{"n_kv_head": 2, "norm_place": "pre", "parallel_block": false, "init_std_qkv": 0.0195}
Each number is 128 + 32 x the weight over its row's rms, rounded and kept within 0 to 255. Layers, rows and columns count from 0. Numbers have three digits each. The size before them is the row's rms in percent of the matrix's.

# up: layer 4 MLP up, 512x128, rms 0.149, rows 495-511, columns 64-127
# down: layer 4 MLP down (transposed), 512x128, rms 0.139, rows 495-511, columns 64-127
up495 118:171099132125086131117160120118123076088134165165119182093109117185074167089127101120096153135119130130131182133122134156102120115099169134102179179146137140120163064155190097078148128146112121
down495 109:144143099125117148121122104118100116123070096100154159128172093144162118196131168145079092102148096180148133076143149128120149127175116160082175164101101144125125129151072176154120095190112124
up496 089:085069140134107115196119070178169141151097149120099111132178151167195123106117092132092141124103169155139082071184076112126136132126143142146178126111190153123113130130166159139158109174110150
down496 091:181166122144101145116141114158083181152153111140108112108105089137112120195135123127135124085139139138098060188128161083141180158186105122096179122118153105181163132182145103159112095168048131
up497 112:153088102072182181146134087137092171116099070121090154137108153133206063151096161149119124071122082134107075187082115119170147119163191180124163125096121121068148094157109073140175112147164130
down497 109:116087099121123137181172136145181117121093159093122186072165110169125137134135130100162155125165176185101156201144132171139128166130111095118153151108131089145095123198083137167078141077127083
up498 091:114111110047120143113164111087141107112124117170057125083096097159097162178120081123156106107085134144102172165131137168163184083128163093105188137139131158136175073121159129106104130168131185
down498 093:156115085134135166101131094152145172116135115136144157152142185144143128116097179132144191078113086090167118100153136132157137107141078138166145159124115170160149104142140100146087093160071095
up499 094:121113156146108149173150137144139150160078093137110159120104141125167088081098120161119155093102132146166186129158100162130174101150152082092133207089096148122152119131089147071059102122159143
down499 095:086133110135160125096144165071125130134103159166131135136136162134082174154189120097133150113137128052110111143124075128132144090154171137133133159100160155114136128112133170100126156121092151
up500 102:133184098183153069074125115139128119156126110120105167191040110100151064116093122181111168137139148099136113134102098159121138052053120063152135066127140173133083130109112098122095091141150093
down500 100:093124131122099162114151103170181119085102138165193119178110091176160152075151124139065100147106165136105122096127080069125118169138186136101187096110128162206119086150119131215110112051189130
up501 113:055201133088161128174157147158126095127116039078133080150129117088105119168119168141140144161160115097159142169164168122086123116065129104084077106145128193112091086153158114153139107150166146
down501 113:157155131114129108120113083132069159131098113089153144119108165193088126119109154114129125120182104120115106147071148173126117119169163095052157145116166086156173165168139067107124112161104119
up502 111:140189157118133135163198142108132148091039169144108147098144142173117162097111118136158121180181109108150125121117101184135133124046130143095169159149143082073114125126099103175148110121161183
down502 111:169071082124102078100133169106180126114091100152148160138113116158192065123108136107148097157096115130110125094079115139147112143132090177136119135105132166142153106124121135132148153104124113
up503 095:076144114149122157126168135159150139120091099144182071087160147129108082110113174166120137126146130132138109139150143072193158082127166187169145102146139117127133082084149050122100134124160240
down503 100:098119154138096159131140080139142138138102123131119161114073092160085172094166088137117116082110143149125040145114185109120147110128152193052143149156125117135086127119153116088087122148147117
up504 082:147160118106127118139125136093076087165118116071181130073141194156145163096077135132129143183123143125092153178119152174114131089140094140160112090117136174140118164111176112151066114141151175
down504 087:140149108150114142155116140138094094153092125160116151072150158168103172086181093143102149153175125203105141159127112161168138086111093172147113162124121130096113156158100118190159143163149146
up505 092:184151153129137107209075131150129159150200116107097156038152082212141099170099176144107113106112122152129111157116139133168106092076125142174181091154123144093164114072125139114086160121193119
down505 095:166145096157092080118120127137163148129180112151102074067152041155103177182172090108118129109085150151122097114091125150132133158061081128157163115123120149138150169137095117187093148136140123
up506 105:182150107117109230146128125067178114151162115114092111131119152155126137114115038050102096147157141145097133151104119124134118101143104125079177183130158109147089167103111126135088117156164153
down506 106:139144155074161115135155190095101117053120165112107119109108121092071113115102106163091128182188107142105181123121168123138084128185113133125116173156157113044132080091140147093128116156113151
up507 088:140182146111158145149150146216160155147106126098143089149169163150122140104101142102086077138197121097113070158128083144184154159089123089131130090108146102096135140069088112124083145096139133
down507 092:102147123154100156102147125132143099118192146103129153163103068121188132138181138155095151133155135064086116121127127109133119098171126132126157097133124187082101119158171127162115095149115102
up508 114:126123163136115139101127101144129150142162143158151146165116170139160075078063072136187154096102115092083109143099163140131179087101094104133170153045161110113125138085100034120120101163143163
down508 104:157116116129116141164129128096075154143126133144122135120122120121133100083140099067132192070176168129100155138159067147101151179114102106181122158121130154148174158068103121132085116157080133
up509 097:071117174165140148127172109090127137172071130084175084101115166129107148121065129164122166177108122096087149095186088105108123162138179135085096124111168151096160150126165163088086080098131159
down509 102:144144187147129052117125137146102108165100076172166164112112122149119128154138132097143164139175099175079149200151164172100071140135139067106071076082094120120151093172124164131126075128078075
up510 107:094075151156091085131114068145123130099086108121174177200100140204095166104080169129109135140078139102129085120127170135163129120112137147113105073112124146115093152089170094120127062105129196
down510 106:164111132114123094116129163149077107111163119123143139045173154136110124117141117123131158117123121104119120214175116129110131152129168120088124100141162162143162067156098126108135141195101124
up511 090:139076140125128129141138114090130145124170113077111073089082134176186112106131113104121130124098098132106127089108102080116164116151111134101191112099181115109098127065090069115067128141189141
down511 091:160113129140099147150116103107159094160196147123157109070089146181179145179205153122154072114131128155142121109096173085073114143094155113061169112113200091132069121133090138167073145170111168